{
  "num_hidden_layers": 13,
  "hidden_size": 224,
  "num_attention_heads": 4,
  "num_key_value_heads": 4,
  "head_dim": 64,
  "intermediate_size": 896,
  "vocab_size": 8192,
  "hidden_act": "squared_relu",
  "norm": "rmsnorm",
  "norm_place": "pre",
  "norm_eps": 1e-05,
  "positions": "rope",
  "rope_theta": 10000.0,
  "rope_fraction": 0.5,
  "qk_norm": true,
  "attn_scale": 0.191,
  "bias": "none",
  "tie_word_embeddings": "early",
  "parallel_block": false,
  "extras": ["some layers without attention", "local attention windows", "shifted keys", "gated attention", "a norm on each head", "value embeddings", "hashed n-gram embeddings", "an embedding shortcut", "learned residual scales", "skips across layers", "capped logits"],
  "init": "trunc",
  "init_std_qkv": 0.0344,
  "init_std_o": 0.00631,
  "init_std_up": 0.0344,
  "init_std_down": 0.00337,
  "optimizer": "muon_variant",
  "learning_rate": 0.0107,
  "lr_mult_o": 1.35,
  "beta1": 0.95,
  "lr_head": 0.0169,
  "warmup_steps": 26,
  "schedule": "wsd",
  "decay_fraction": 0.733,
  "decay_shape": "linear",
  "final_lr_fraction": 0.0,
  "batch_tokens": [32768, 65536, 98304],
  "max_seq_len": 1024,
  "doc_mask": true,
  "train_tokens": 347300000,
  "max_steps": 5781,
  "dataset": "wikipedia_en"
}
Each number is 128 + 24 x the weight over its row's rms, rounded and kept within 0 to 255. Layers, rows and columns count from 0. Numbers have three digits each. The size before them is the row's rms in percent of the matrix's.

# down: layer 8 MLP down (transposed), 896x224, rms 0.174, rows 246-358, columns 56-111
# up: layer 8 MLP up, 896x224, rms 0.39, rows 247-358, columns 56-111
down246 103:163124122154138121123130174175119104118163098144125137132115151117104067152124108120123116093131101115148153098108126119147150144146125122087130146132126120131110060120
up247 097:096129126136112132135104145134115148075096147117109144101105105127129167137135100118103136150166125093100120125169174163160134129126101123151133109161128114148104126110
down247 100:129120065148142129139132125109138120127136119171150133122149080125133116153128146112129118112125129116173186111130137184160117131128095132131089137067076144128127135157
up248 097:160127140151156111120135103115152101134150141076141097081176104147141133091161174128099152105116103094135101133148142129113142126079128119079108102144117127095126147167
down248 097:140104107150136120125140132116102138123113103109111127146124109099120165148127149112127165171137158184172112097120157141116138139133106122148193164121093153123105106147
up249 100:134145128083155124123152134171110124115110093124126091142107118104093144120170143136146142145165118135131126140138112105068114110101135138130110126119168150135136165089
down249 102:129141155142186113093098150085148136126111130106102128123161119126121098113134122118188120141114091175145085169119126114136141108130145129147152117123133147139160158165
up250 097:120125168142123112136097114126105128111184146116114172098136138052157147138098105115124093119103116137114180100135133135108118132177138082144123139135120112127064172114
down250 098:124086106086143070139101116112107150130140151139105136156121140127113153134093100150192106119125112163156171127138138161098095142153110124154160102202112159102130139133
up251 099:154154160164165081145108134150125154133164159116122111132143143116134119138118118096096101167126149100143114072125113122135147163131129124170140115119154129117117103160
down251 097:115161124149123121082119133138118145153144109095135150119136118151130151143175125165095128114129111129139128087112120133154131127137128130106150086129094148175139120152
up252 092:108142086121099149150122113107123118121154123124182142121161122105148149095078084136133153138146090101122127139152112129146157142120134111135156160116118158137115175141
down252 096:106163110133166112103111151120162126128121162100107160132151111125121093151114136106092131144143122155124134155152146103156122110109122132107249138115105115136112127114
up253 091:137120143148124078119117114108136073142121153147085139119098133142121130113114120131102139145106112107146132155120143145081164142138079126110110100124202156115062099082
down253 094:147127138121143125111147131129078110139094144126180176122120126137096126116087072108160133129113131115136096132138103101156156102134169126146152138135137147080117156142
up254 101:125115131124120147168108165125134118122175112082146142146154109145090113106132113124076128113131158107098175130132111133172084093111132132120125132141151117121098090148
down254 102:130165161136094155136123139117098135133094129146137138107097108159112160159085081134104141125096137123105099117153146149134152124128115144151135145085067124112136148171
up255 092:122144120168112151164157105106132112145135162166111113166144117146125144117165178166151143121121099151143150102142123150123147103104083102088136147115120137140112122125
down255 091:133136180093134151164123111121100119112143152113132118118100138098150124119129122135162126151142109133070097137147117120156080075141107144111122127142076169122103175130
up256 103:184154109108118108149123106149125114154171156131107164175126153146145202140121072148166146163141171149113091116126127120114133135137137127178108133165087140139145150089
down256 105:125176104143106126147094119130144097118140110132180123115143152127091122171081091136100123156144176093097177139120137115133134122129113144163073118110133142130120148112
up257 100:165084138100133101096120096099122107154138140148124094101085147187119108165151132160117141192173109147106134116127133128131147126183157132113118122136128139169164134160
down257 102:118106131134146113132114119094130115161126121133143121113142130149139139129110188134088161155106098145158128116140131138105135120133067146132140146159136139169138161153
up258 086:140140145126096138109126143113113166117113140085144124148116115132095122138161097105156126115133139102128195100108088127086137176168157153126127126120131108121125134138
down258 085:106166114087127135157132160148120161096096148136090133104100142105129174130104130129084134178152146092117134113136137080156148131094124127141135126126114081162123131136
up259 091:191094139165127114112156150144140158105157141093182124134139100109137135129172127156129077135160088119125142102159143163146161118140178163168092160089135117109101177098
down259 094:122138125130099101128106112107168125150119123149125163095166144154178183127141131142102149113129113126104124134164130088134094094109139136142154140102125132075136148155
up260 092:089155130152138138115147097120104125126122118106102134119102142181134127119143167156132148151118093157118107149146100129174154135135136106134170126134121112093131135119
down260 096:153109104129145086143111126147149120124096121154120134107131133101165112171141134178108195114152129130144148122152143116158135148128108108156255130117131146100126148129
up261 094:174134114148158129147120093128147115116163163096107109110129168114131144141176115114118145100095119140189164132133159139143156146115139083128125098122113155115155156093
down261 092:134119152104114086123141147103124109151086105156116114170122121152110120164156108125095061109116122131110091126151085140151116062134151161143165097157094150112107107166
up262 100:129139138176149113143133131101116125129127118148137156128151148157103149112171082141112142104144126112160134113145111157126097131105151092144123124097100130153088148150
down262 103:084123114145101155157149132134107140184101152112140116136195110103175127163083151135150099106143105137150131143129134107159087122141108156125154110099083138176101159128
up263 092:167110117109142141152128098149129158091164127123135096105124146137156135094132095147132117116112206146128138111059140100178122130158104106123143160098133105112140126114
down263 102:147109145092084164132151162177137137105096167114131136108111122130119143137186139085128133107096124140118129120092160135124090124076129144157098114159159102190129130122
up264 092:091111094121108105159099132121121112103132144148156155121071121143121116143118122112152161098089131084152148101121153132119143095149103150180105108116162152121160097157
down264 095:125112096140111119140140140182093127114147122092114133140115134155177155144129129129113147124155151151107103117116096101143156104146150133107112120117159106104149147120
up265 102:148087183104133108161084147117132124122161071151122117143136119144099150136146149107114119103156171113129131164167179089161117148115110165196111081124140127088093126099
down265 099:152128154152116142153131167131138115141126123106119143172089160146125093181114145108119145097130140131121126147101138116148163111098125143152117079156132150076127112154
up266 092:149147135123061132128134122117142155101112122133135135091163081110146152095165089098184149142131123106166144145144153093136128123105118123149118129142159117135149111099
down266 092:123160122112157113091141149158158061123077150163150140129105093189129178152116096128167120148142105167145135137123114133119163112123139149112112108128153120104105161114
up267 101:150115143136104093131150170111155151130160115137101132090118116138130107115123146126115107141165139158130152119135125101122150135150091123156118159140106179146137180187
down267 105:160146143129093104116134140112109108099175100132173117103153147156124084154117121070088103101101108109109150132128143142129103128134133142162144124137081115112146144099
up268 102:134144164097121136104134117087192122118103152131130124150127165119088102085126084097076111085082134150104150099111101136120126174173135139113112133110097132115133147137
down268 105:104155141098134129064125136132149151081149154179157092146132136133105125106144148113097142101081116150105186084139126152144132087133111102150121130115081157132111166136
up269 090:133064093138102135130115159158100138113127084129097168138092107142116140122140096134104134146140098132131131130161154165101132152141148108149096127090144124140111122105
down269 091:103141164142139155138128146159135113094151082111092096137091175115111156122080129064128121132143129088141132120130170108163159131133114089135089125144151134131142123114
up270 105:174064134157128122103096175137110104128128167137096130129107112108127171159143106137146162110108111161162137117142137097141156128151140147114115116169183132129088139089
down270 101:136135096125138127130143119152116103125162145111083123157088100097167120185137114101167147104115096155153097141100124126121162144121113137155164110143197113123080113142
up271 104:106157171126132171154137133150094096116165158111153094144137069112102120110129184077145132132098116163085116129136110107159116159109162120138087131150100118104118114106
down271 102:082096130153141114099081103104188144109149105123165146137121123172141101081117097114101112136095130160118134145134104071128080067128132116128156158106134065090099106120
up272 107:130124112141114133089122095154139144130142139153122148079094113160119097091137167143156127139078109108099121139119113129087135129117115132162144100111136150171119114115
down272 103:184117129092151088072148079127130116146132134150088119140113138166112105135162137127168171133129090132129139160124120142127153169084089104125124136135129167110115121150
up273 107:100112105113091142127120111139125130106145115144114172105097122090115140155133138116141124103117151146141118152096122132139133141138083098146127122136105122123094107128
down273 106:126186102158122144099133160126108138112137143084128138125149135133111125153124166107108124084115085139118105094130115114120163168171091109125116106151164120097158122135
up274 096:201098068114171133109133115114136113155174091104085142108161090154119144095128128116133125112134096078149153151134126124070144154140108093153148104103131155131145116150
down274 100:133114104134126134119113170100106103140109147105112142160145144134122106117178090100082139138116147106145103121117099095132119176104153130117141171118096138107127139138
up275 094:143113132111161092117175133108125104112130152096076093126140083093121114142164123130138150155157095158153095119144095114136119127072146132143101113128152106180139101094
down275 094:086111142124134104087139125130150124131107153134131133080134147167120130104139130123200123139140071134169116125158107110086104128110092127111210112134146131172130139121
up276 089:114112141115131116134097113116145086091123129107117106074142115056141115106154123203149107126143122095130143112164134099134104134129130106133105133108109167136155104112
down276 098:106164130120120096100093137100173104161112134108133121146115131107126169148137173133082147107141127113133097114121155144152116111169124108111141116117116158124142091134
up277 097:090105145103122121168094112113126150122130153151119127118128123131131109102115173104154132153113115083102128103122087164124171159126118150117135123114142131125137109150
down277 096:125104155121085136190153113125146121123098115141105110139116088102094142114072114144162103118108142083119120159142108203167207125164180158140190155136136156131138107159
up278 094:130135153110126122113127134141114074138157127122109124114125100128128130109144110130147155132100141074111093098158118157144146133086102132082096150141145117121121119158
down278 089:153140107128102120115137129128124107124110123147065122096082148152155155131150143122094163123156122074139134096162106142181140131114083063090134117162123125139156146139
up279 108:079134123121137152116146133143189130142109071135124130133150133148113130135132151153134152097110139131082163152147157204093157109167136151118121121118099145185126116135
down279 105:126124124108159130151125111142131148115089089141144148137147150158132178127143116156117136149121123089124098147101156127144087098107138149132153099161116124176114134158
up280 097:161119116108104138142103118109103140134140116184126113129132108138098136075113090091153129112140153160141171112121161127084124099117139103137134105106152099155130145141
down280 101:122121137155109169133125148155098152109145124096162192104108133144151113104143151131147146109164135158139138139097124141138172123119152129121159108151195131120113164159
up281 095:144068076121118137090115118124142121109127125133125128096108084095157152123124145186179161088131140120181162141134074095123150113132123168078098121121178149116107141099
down281 098:105115138140088083131146126162104135134108139136079110161138109140087181125171168123122143116154128133131134096167176138126114158151130145135134144186165105127079110141
up282 112:128145126109080115133113105103099118119098116161108070145183130138148101109129123158111145136132141148121138173115144129119125163112179139084101105155132136105117151141
down282 108:129103119101114180126145118148094098121117143173153129136160099131097144157137123141124069139088124127138148114131131112109117159114144115107178159115127124165122100143
up283 107:115100103112158134141115143156119119089129167093106156135124126143137135146119089136137153153075146135121154158138127146151160109144113117122108139134151124130099111121
down283 108:123147118084137149141081140185070121162104119125135143126139074126110140158149117103092136150137127124106134146102137140126111127115098141130090131125156117124127142112
up284 104:157125171099081144147107071160145159143149097152112101131112107107124118167118112156123150092122085145118103162128136130108135108122142073116107135092129135164119082109
down284 102:121151156143112164105099126150090109138148153173109131128149091160087124170135158125139171099134109135131096139105151108135094163087114148128113161092118108149124152084
up285 096:171136161143097157103095117111170149109165108108119136105091125104124158081130178133141142088145123159114144129136110084123130144094139149086128102124114132091119174117
down285 088:165148136175128156103116123162096143093114138153124142113128096149124121127082141119166149143189150110147115148123127135132128127120114092137154124107124128141145155132
up286 110:133093154107138121106131101104144135084111059134112124119147151126162128075147138125161129078153129108142088121133188094135098162157146112123116063118123110107071152123
down286 106:121130115148106093085121121156132105150182094073129111088146178162063130124127077155145124190101130157158154114137125152121143131118166121141167155116095131107117121113
up287 100:137151137093092159161156121126116095098130114139177143138140108094100136138148104133118118155157082110133118106132122112131148134123139115136120131167154183136094113105
down287 103:153154127161106153098103153092153082096114120103126159105136091169151093146121141124108132124135106112143154093073091123145125122084120151121110133167166157114138139137
up288 099:150136149095131176183135123119107138154139137118114112126107099072120114096099134089124112096148171114144151125161124105134132118142127116131100144152138111163120150142
down288 099:175120143152109130115135118152124123117129108117108086105136145148158135114135107130160142135116135110104117125143117124142161118102099132154102159122116116130177126123
up289 105:138130129145172114138090098123122081113129139119108140122121141116121128087103129128178135161171120067112148111145151110104146125182142131123130133121127119154173140096
down289 106:099154128151085148088098110098089133116139161110084150112118083120093125124103118123125125111131082106096075094147123131162132158140105156106107101103174111127174138158
up290 114:128101132090096141130129150109122069114143123096169116124113073142138144094113138158137108077179137113115088109145174160156149152105136141103101118126114073122118109163
down290 111:129105117137105114093126132142091127093109163121121095130134124154168132083099134117149117078084121104121115153117131110134113125135106141130140154106130174105114089108
up291 092:127124125117151136104121115107146117137142123112145136159130141114086183139099130125123156115138102139086073119122116087128109150128155122146106133115145127090088128095
down291 097:103107133148128179143120139093124149123138097117103147165107117140122110142151132127153141136195106100169101124137113095066144120116126117193149103140121089150154084146
up292 103:167114177118109115159115138137147119165118104127151103119119114135116112159135111119130132182127125129169146147138123163133086116172090098145108129116097142094110056122
down292 097:109139121128095129111141149143130126127086151119155124125105088112131132147128160118132113142106118127150098133140146131120134072146107114101114122108100117139119101121
up293 097:179109124147134055107146136103154118107134127149145133121094128109138131112118140095113150112129100113124175091151145103160184110107120181141083099115112156108155155116
down293 092:143106094163111136128147128177166110133125109165171124138140122130113146105084101119096122126161124105167128103109098126110132165154090139112168143128137126136092107148
up294 107:124106113149093083094106130137122108109116091098105120100185143113156123129149111123136108129115111150121144098158132157113129153175142123109125107137125124127122162158
down294 112:160116103124113137170157165092114123096146135096039101126123108139117118126112114144137127100135159113127078138126145097104101126140151135138190126142118122146120139145
up295 109:142125128186100078149100154100128176099164165126119161179133092116093126112107099088151140142118126120103186102159091097139129124125143097150122142132126114194112104108
down295 108:124130159142150157135153137152186087144125133104146136161135125087136124104109095079164084186140126117142148110108140139111127145144115133154144083106098104123085174066
up296 102:094156135160108105154128125126127121124155140102148134139120171108151122134157150162141133122118098124106110164135110091115141153152166114111122160155103115150150091119
down296 101:113072136142098148153127155117111150159149169130152181160142115108135134126134121142112164170094117123127118177147127130132200131166119112141150137113168117160131078114
up297 107:110136104119144173119139136146142142085087153089100117111088106190109100119146158129182132113132122105147147160137141153154135149120090118114125125115160149127092136126
down297 102:132103151120155078140102087131158128118089156077103121183133123149163139113104168128136146132155094120154114142125103131139131108061075156146197115136099118111104148097
up298 101:099172136144125109144117144112075126112087169099131122182120133100114097108116093115122139129134147118192116150087122130120114111106102158128094091125125110132122112116
down298 099:126183096154090154106141120144158152139059072132143127135128144097133144149097118121145151112107106147151130112091130146127136145147091140114159126106159134172099107132
up299 094:145125146099131115139170137142131169141156108089123135158105162130115152092185147087140107102187127131120130109126135092114130156119108132133130090130118088137104076138
down299 091:137100130124150137117140133134071130172161149133120183131110135126173129140110137078123111125104125136153110118117122169122158113129141137118157126129144152125118127121
up300 096:110141079142114122086084153132124173134155127126148145160146136137121119159149063146122181142140156114142145115143107093128146139111169134133137132131112169127136119106
down300 094:136097106169137115112136113107137087123202101128126119167159088125114170117156130126141171145118105142134116157161102099092101124089149145098137157092087115123130149124
up301 096:159187146121146152099098136148093103138132158093121124133169115093148123135135096140131173092138098113150087109139110108112134149148143122121105132163097151144131107103
down301 094:144144120099125118136149164153163118155118146130096118116106134125155115126142115120078126082164094098167130123120155203155168140133139152103167137120140146115093084155
up302 104:133090158138160154132133133119134099128089154112136125123173107145117116122131152133141123108124174098148159125115158097105132149124126125154126133125113110078106108098
down302 103:111121138115106129112153202121108120098095119102135122163119148123169128134093128106142138128098131119144146109140180077158098154137116167108148128177142120088129127137
up303 097:118114139134132120122123163093141121134144129090136103130108097119109130112124097119130123153101122125138117149157094125150122146129093111138117125122119109114145068129
down303 102:127155134138127157117109206105101152147159146103120161134117114150127121186153138154118120136130095132101141087139145115199086163149146152140111119039112132130105148118
up304 107:116106140143126157162085111151168173139137128097102092149136104131144078119112152127128118164134099171140139180091154147118143121126134123146107117114110158130155102139
down304 094:171151130130119119149131132146107106094160093122052167130123118089134134129133134097159135138144128127138106138104131135180154140129091132140178114145125173106123081155
up305 109:102138121102148130174114096131097160098148146163101143085135125121135122122155077144108077121101114096118083147106151133147135137133095113160131125093115095153127137117
down305 106:121134099117163095145084129115151118146094144124117121122142144119119173200125116179139121125118140145145131135102157110133148193117111133160137121139134135137151156102
up306 106:126118089164152113140146167107112127078132125159116080110141162132111094160197104129152125074139140089142128087130090086169120118116094113169135116124094117158115124101
down306 103:106111146184124119157093156104138107154143101116089092145106151107116105121148126109172111128130116138172120086162121131153111127108131150159179113153128133154091093115
up307 105:151102103122120133155163133162132119122111103147152106145140123154142179127153117137196107104166111128132123152157128127118109165158113188150093102139105149130121145078
down307 104:105106116142101172159138114139129175174126103160166107129172140116133123109153127133152126097108111121130085130145138138113156092122121128123144103131125139145129133146
up308 106:146112168078152093147110138149122163170121164162153119158144137090081144168125124105120112091130108121095113154154152127138136116158165121090104120146143128144125161140
down308 108:084112128127106101105088130143125204121117122105146111133111119117113094146098116117162105108102145144147112133141173110112136112098093116125134105089125121115114167156
up309 085:150078113115132163141142156099175107087078142134130094135155095144136153139139128162163158118124110134182146105145122130152167158179114121114124089175115104119149098129
down309 085:134150090115143107131101129110171119129081120123145128110121146146131135113147118106114137154138111123134065097119136119105134107101110151146100157102122118109117148120
up310 090:129139120106129122140121107116133129163105123141180147108113118096142139123120096124091121100121124101115139172179109088114105109137125132131129168141119151158112176116
down310 089:160166145113157150148141169107175122143135136125139189112137137140136082115140131144113105126093136121127147105135138144104185121157154141134234099130121057164127144102
up311 103:156138145124107171124163169132157088111141170129148135129093145181117110072167111092122132131147131117126159106127108136145124110082117111148119154176181117118176119106
down311 104:130082117148139074105091173154123120133128127051173146189133115113127103124160121126097127091143127166130110114143133119129163116123119141113069147104155069142128163110
up312 094:127118128141127127065087138093147100098123128142114146161108134105122153139087153085126102145155170093119138122151159138134127097163142106156113155141144124107153180123
down312 096:155162122151090131138137149134123108167105134154116142124179109145154122140116109157138144172128125124115149128193117134148112098110081078133144108144175128156163158124
up313 091:137149124121124117144152174142118109120108130091110136145130112085141139104086157103126162102138150110156118074092114157161137134144132169137117092132142110141120167148
down313 090:155169136130116123124142131103109113103137113154108155148144091098109155121113086135101110098123100133136142151121155116094120128131138146139106114080169138179150121124
up314 108:121176158142175112113103139095083165141107164174132126146158139152122112132146127144122144138098110109111144137121131107093140117114130155106153183131155166129118142094
down314 106:147137117136121102149163108119173146160112101159109142168159161170145127143116137134192129150129113137111156148120159132126173129117157134143194143125130110089135132166
up315 092:128093116164137107117115130132118085108134107150173148134095102163147114133124067093123132160117133107131128047119110130144099131169167119124152120171142149140124106103
down315 091:120146119123124122126150123131146098163123123143141141106104160128141105133102110105123133137102136104127103117079101136150047103127131105154093091159104193160120175141
up316 093:135155185135119145131116125091116112140108105132130107127162180144104149100158110121104160130112153147105125129153160147127162165125165095129100133116159098157114105107
down316 099:151132138076101112130129198104109137111124115145141156124173079144141116122142145122126154129089097156129097107149153122125092165133106125161107114150118147107115099166
up317 104:154155172110145113124076147115145081120125112121135103190156107104153093139126102136122134137160102156151107108163148126134091113124144142085112142122125148150154099116
down317 096:131120136125130124128139119126163133158078120124119125140155110111125099105077093132150123115158111116129145146106138162134136117163123135122156139140135155111095120124
up318 101:158123200132112093114065111134096158156087130166122129141094126132146149107104112092117090172136081132148133113143138154107133119104128111151122096064118176113081149149
down318 102:108125140122141096140164070133157116089121153140134149139098088101140125184131141121141102113174104183138098143145137166117159141133132124065098111153152121132123154130
up319 105:126088082145142133137089127086117109097115103143105134147093160166102119149139104155089136123109131146160131136096104182155102164116092135124121120163118178127102133146
down319 107:093112111109116107131099184133101079085143148139164134132142100138114128123083126143112073104103110134119099126154134133133122109127125166145120114184113129118151164160
up320 099:111134082116093163125173113116124076105133144125102100134108132130134161128100137129128107118143111120137091154153117155106160135154111095144115109111124151164116144105
down320 105:123141085093127100122118141116150145082110117144142122121125120175084149114131160154136132076126140109143124098164136134136165122142125133130161094084134125159137111141
up321 102:125155127141136115129120095152113109085131120092158156093152125103126139158082091150151070129144074148111119156124153150103141156171169152151120194148137133149127148137
down321 097:110119098145159116132129141097130137159134068170118128099110153127152140100133112162116126120167118146173115139119127083151118078103125122131171137149127166137122132153
up322 093:138135095172150130160139115073131129097088119090059121135150137112115071114166122128133162115156115119162134098087056108100122110125069137134117106125132125167098146151
down322 094:117123126111110111130125119129124107107132123161110138126158150123104165082161148119145119108140123126146115130129147127098062119105078133118255130122120129124143148132
up323 079:129103153110115158137165081111153116135156121131151146122139090149075130112154133138139135116137095150162156136166139151122158131135108098110164097201150077114146117155
down323 087:131124133137130133130115154132130087137128121111142080083128135152158119146130189081143119174100129127189115147110116115187153117117074120121163095129159130144132110102
up324 101:141152146115120129139170122143108058130155171101130156122114139118110150126149157064075130120109109154096137143138130136154110150101151106094092136160164088156075096116
down324 101:125144109159145132130114129089096089117131146116137093130103124093129121085121102084113151078108105111132087141132129122162099130127138183166193129111114130094118153120
up325 103:137156156153133148125102119089133128117120135155113111099136105143086148106117140113150123124134108139113120137115101116165113145159126087113148123123150135132097155129
down325 101:133125120112113111127120084132073157118165127114143146140146113139111135136135134140146113140130118117174119111079139105156140143117127157157177103108147129093084138126
up326 103:092134094081200133172163120164096134126145153129116136097131133101072077129103183183147134139134125126123089107157128103124115101162142126163091167077076136137135152115
down326 103:125144099153140106068149117134106142113127087135131116084141132131102087138128130138143150103110155122147140127090126131157163144096110134138119141108120131094163144117
up327 097:083174078142108119155176137171160184148133105097107151117138133142125104091140134086114119122159101086111115110128153114114131138128097147103126093131104101132122111129
down327 096:111138157172153097124170155085141084138146123131089164154136172137105174126184154127138124109144129107108115122094167151129147136121115149117205111168144133092102127124
up328 096:109125116101085101105135154104108165151079137119146132175131132136125131189165114149154065146147162191084142110090106121083156174139156137085125125127104160171096113178
down328 096:110110132096130124139109144162136157147152168104097114124134083147125142111165142171117164115125078123156129149123137128132139155161151162121162162099134111174076137139
up329 098:132140104155100146113158131083128117122130076130125087125158087112130131133138111137132102132117070124135124113132127083138119153121113114188105095140133141129120141121
down329 100:120140144102146115149130120104105132114157165094142153147130153120125164114178106179093103119163130125137076108124137091105140129086147168113163138142083155133125139117
up330 108:168074159113086110135142136141096106113167110121169132131138115148093063145133128096120125141135111120120198175155132102140184133149123089168112119158133126173116115110
down330 101:145096135141127158131138101104080140124134124155140132151137136114106083175155114121115100183152113104133153130129123092132147138090148103133164129103118156145139134084
up331 102:157142154178114143168151160156174147133180136114145160147129141133134168101137150112120165136131143086157137126138122095170141159116109125106132122160151127106116118143
down331 102:140140120115144114111136134082113110135102126122117160185126165092110116097143162103121145079129133139069112138148123133166100131147093108124109127100169101127104126112
up332 107:144105135131160155164096135130176114113099118134134123143105122091127139150179128138112097136152097154117089116106129122152158112129090116135109097142116166125176104137
down332 103:104150115111096133144103119130130135168060102123090158141136104097130187154148117125117115130114141129147135082118145173134145144102161126130115097088141118135131106165
up333 106:145081143124101111125155146088157095092133157108137067104135111112146136157078126112134136106100115132114191085178176127136135161122147128112117157117179158125160111120
down333 105:140160134137104157131167137093142138067079123116150146081101112166124084092097110127119117095096155181131130128100113143170157178174101117157147161145147133107133094172
up334 104:144162128132084130136147144141127110114093140111076142111148154126111144104156127149120062135142118132143143141142138103123126133173116119141097133127147097140126158161
down334 099:163121119135146126133090114142146095170164116168152111102145125116170138113095135137112156130085164138128127114164101133101127123138132121151141140161135110124151126155
up335 102:118057065119147116152121114098058151114087120112077105134160101127093116171123124135089134118150106148122125102141124140157122143168133147107124123129096099136128177107
down335 101:128086108101093180155153112117172099149100110089083107129140115146113138121155116138125146101090082131100169153132133142129142122095078154150108133139106101160144154137
up336 087:149129147147120095131109132133105129095132135094129111109145157134141103137151102156124165137113142141122129133160127131096120133164102092147156137165102110116107085138
down336 093:147086120162162126125145112201152153107125141087087138092152157087156144118140123118110141128126135154111095144122142090140087100105136115141175139145059128124115130101
up337 099:153109144082142107158101129110091103131102122129100124125131157130130118108148157163174118126130141120160157129172131144153141096170125147161126129118121095146095102173
down337 097:145079148118115140088145143117100108173116144111137154089155141137124116160102107155116118121130097106142123153156154125129206154107144144116161131121131165125150140144
up338 094:153094080090141123164121114173148138184081133104147156108176134157157168152094128155078139126082120081112126093171112144105150178163150106096143085108137105087093119121
down338 097:160133096134166169096117123161167125113127110156115124154131131140124175130136152130118064121089120125166096136153121116132102101111124104129175080089127157101112109143
up339 099:113109118126133109100129134109145132124117140127144118138124092109100122160127087134145165108136118180107135136139104158165141124118122105149140193109171113146111117120
down339 093:146151129161109133082109127149131115120121103120157127174164137101147135138124152122128164146127131103142136142134147159114135149148120142117149188125112109145148120121
up340 093:134154121133111093096109117124126150089160107091128122144104113105096123124131106166145156149131125148078117133136154148154128136142161123149119141120128145086127173163
down340 098:125114140120123121117105132136098133105112110093143105154115139147147146110120104148147166123130109103119141163129126139076105108089117141096206133134080155152123167165
up341 111:133160138122117162124122094150115102134125159150167153139139136091108156086157112105114127138143140116132124156116156131126127132120150072142124106133077109154111087166
down341 111:099129152123173108146120152126124086131142120131107104165127126114145165141139127130106145115120166094118106126149128121165133126104120125123139119129144134083091134112
up342 109:105215107111176102124151124093140069091147110072106124179120129122104170112147132119079089112176133136139122163129143101105124095146158133146134072120150135121154150123
down342 107:139134066152145119120144093142141140104129164141105121125136109128080159135103100127116099121120161144142117122168110137109107124140138087108106147119119179119141118151
up343 088:127146091106148131113111150125101115093148083167107117163145162094119120093137124135109174107145147108086150121171156098124126118111080157125156150124136110149138132134
down343 093:128136169121117128104181141105155105110203091120142141126122156152143105173145142136124126157092115127115118135102110153145123142097085137116103090119120138137140134111
up344 096:106106144137153130108138123096106151096119128163147159101079136132103136121154159135101101140119125130162115136131133121136097137157132117156098163172134092133124110097
down344 095:127067135112139108121138118189138125160162148125139140187134153095122117117101141122137174193128095131165137155132137142167139163154151105106106160139150133084145132124
up345 101:117106121132099184117161086111141089142117109149124127147113083144112080102110108178138127104100160127145146120117164172116124129124141135118115164149182133125122120179
down345 096:100129165119125140094120114132152183109084132131172118137126139103148155184093128141186129117145116102106106099124181171130160134079145165147130126136164138106137115135
up346 105:116124120145090109181126137099085130124163133152176120138157133128132137089174102136070145119096108120171137108151127113134139130159134105131108136120114130121119107145
down346 103:139120099125143192123146124130171145124112129122144129145119109087129119112152129110110108109105092155072124118085161110152179132127097125117084141153132121147128100141
up347 103:139121097115142120177156088078117105095126179124120098140112154121092087152124151127110134143173144136137118115104137119135158132137136110156130129134116094124102134125
down347 101:156115108130140112140086109107089121132101137166114149140111131103129167135101125114173132170145104119164096098118119127112099132102144138154218146112098127078091158109
up348 104:169085124134151167117144100121182128134139108132160130133097105077159138125074088123166079125173117144121105112093083131125144109136153151123134144138149135146113129103
down348 094:109167087128109141116130115092089147147106189147172152148161136115157106108125112134175182113102200122149114112118136107183114139130127181098100073112141151124136147098
up349 095:144127126135109140146069143116111147111173111096122147110150134117134130106077115098105158113154143089144131080138136128108146148164139130126095151134138144117070145136
down349 094:169136100087139124146153142138139120120152145109104151117152169087170110065139122131076133065143137116094147069134194159114177152116117119130141142139113120085129120130
up350 105:120132121154067095112127165129115115112155102170160113123128113141092141155136092146134147125117111163161147126098133133132133053149098138127116135140088126134097100136
down350 103:116160155148103095127127115131159142117171080135124099122140119136088156144149094140160121136121121102118121132141114120164126164131125123159129108106123099114156154171
up351 103:108178126159107106110134088105135113098119116084124117105191126135118109117134101102125097103131106150101118109133127123135155098106156126122092090122153111122147143122
down351 101:133126157143153091088091135101106081170131098116116127160147107097133154109119139104143107123134123117129152090137073110145124131098143158124149139132128157125126128140
up352 098:169156143120115178145124121098121117125128159099134107121135135128149101164066095149158144142150146160122115125151091105118164068170114060104136098168136104184138140159
down352 106:115168193129097122128128125107123138103149141096120109093136110129121160143098113108084149151102096133147077120111113161118101115109143150130109127097134130153119126167
up353 098:138141108132139109151137114114100148100107138110118152143155078143155144124159103148145152092160157130142124098155095158118138151155133145122158163145093136144143119137
down353 099:104155125164132151109131102151097116126108124132098158089127122116122094114139108107189156097112105139142155141156151140170142098137154149178146126137106118148059100157
up354 101:139159122103114133145119104108107151157120131096120099130149168144143165110131087141106126137161146100111136128118111107174219117120150130171103158099119104107159097122
down354 097:138100084091150115146126148129127107115135125114102129137117137119190145106089118120141120119128108154104136116127121101141132083123102144141104146137165121101134135118
up355 109:139133134114157159111139162147126086178149112068097164112140102137118121144137086139135124142181094138138130130133126122111113096169166113111120115157110102136136147110
down355 107:123137142173083128148127146129139144128139112086107137183154144164136094138123106116108172133138111141108128117105129147115169122144153165129100118127178105133159117170
up356 103:158109129096166149180128113136143141103174138137132164127138130100108125147126065152094113150138131127159130132149126155125162122114124116126117095128138143160118136115
down356 107:096129121136121136128137127188150089138130181122146156098086104118195153105113100145111109118126151100154117119132125151138150129098147152176121148123118128128127129091
up357 101:126113179159108123098099156146123114166173168135141152146138097126115117094132155130102127131153137153108114125141108115136118143097155165130119153127121153148131152116
down357 105:082126141109106120140112115107124110138138110116108166091131115120072121158107122186128181182147111095148110117146123130094098140132116177108138154107121108121101124120
up358 097:111132152148118112122168107100136151116114152132124123104125097108145140106124102144082141132150143116138130136151120124190169167123157140104149140141138073188162081181
down358 100:084106146078109099101109131111163103144175130176132100114123142141148133120117095131122132136112107146161142149137169121102121140077117119122121136165122134134131115167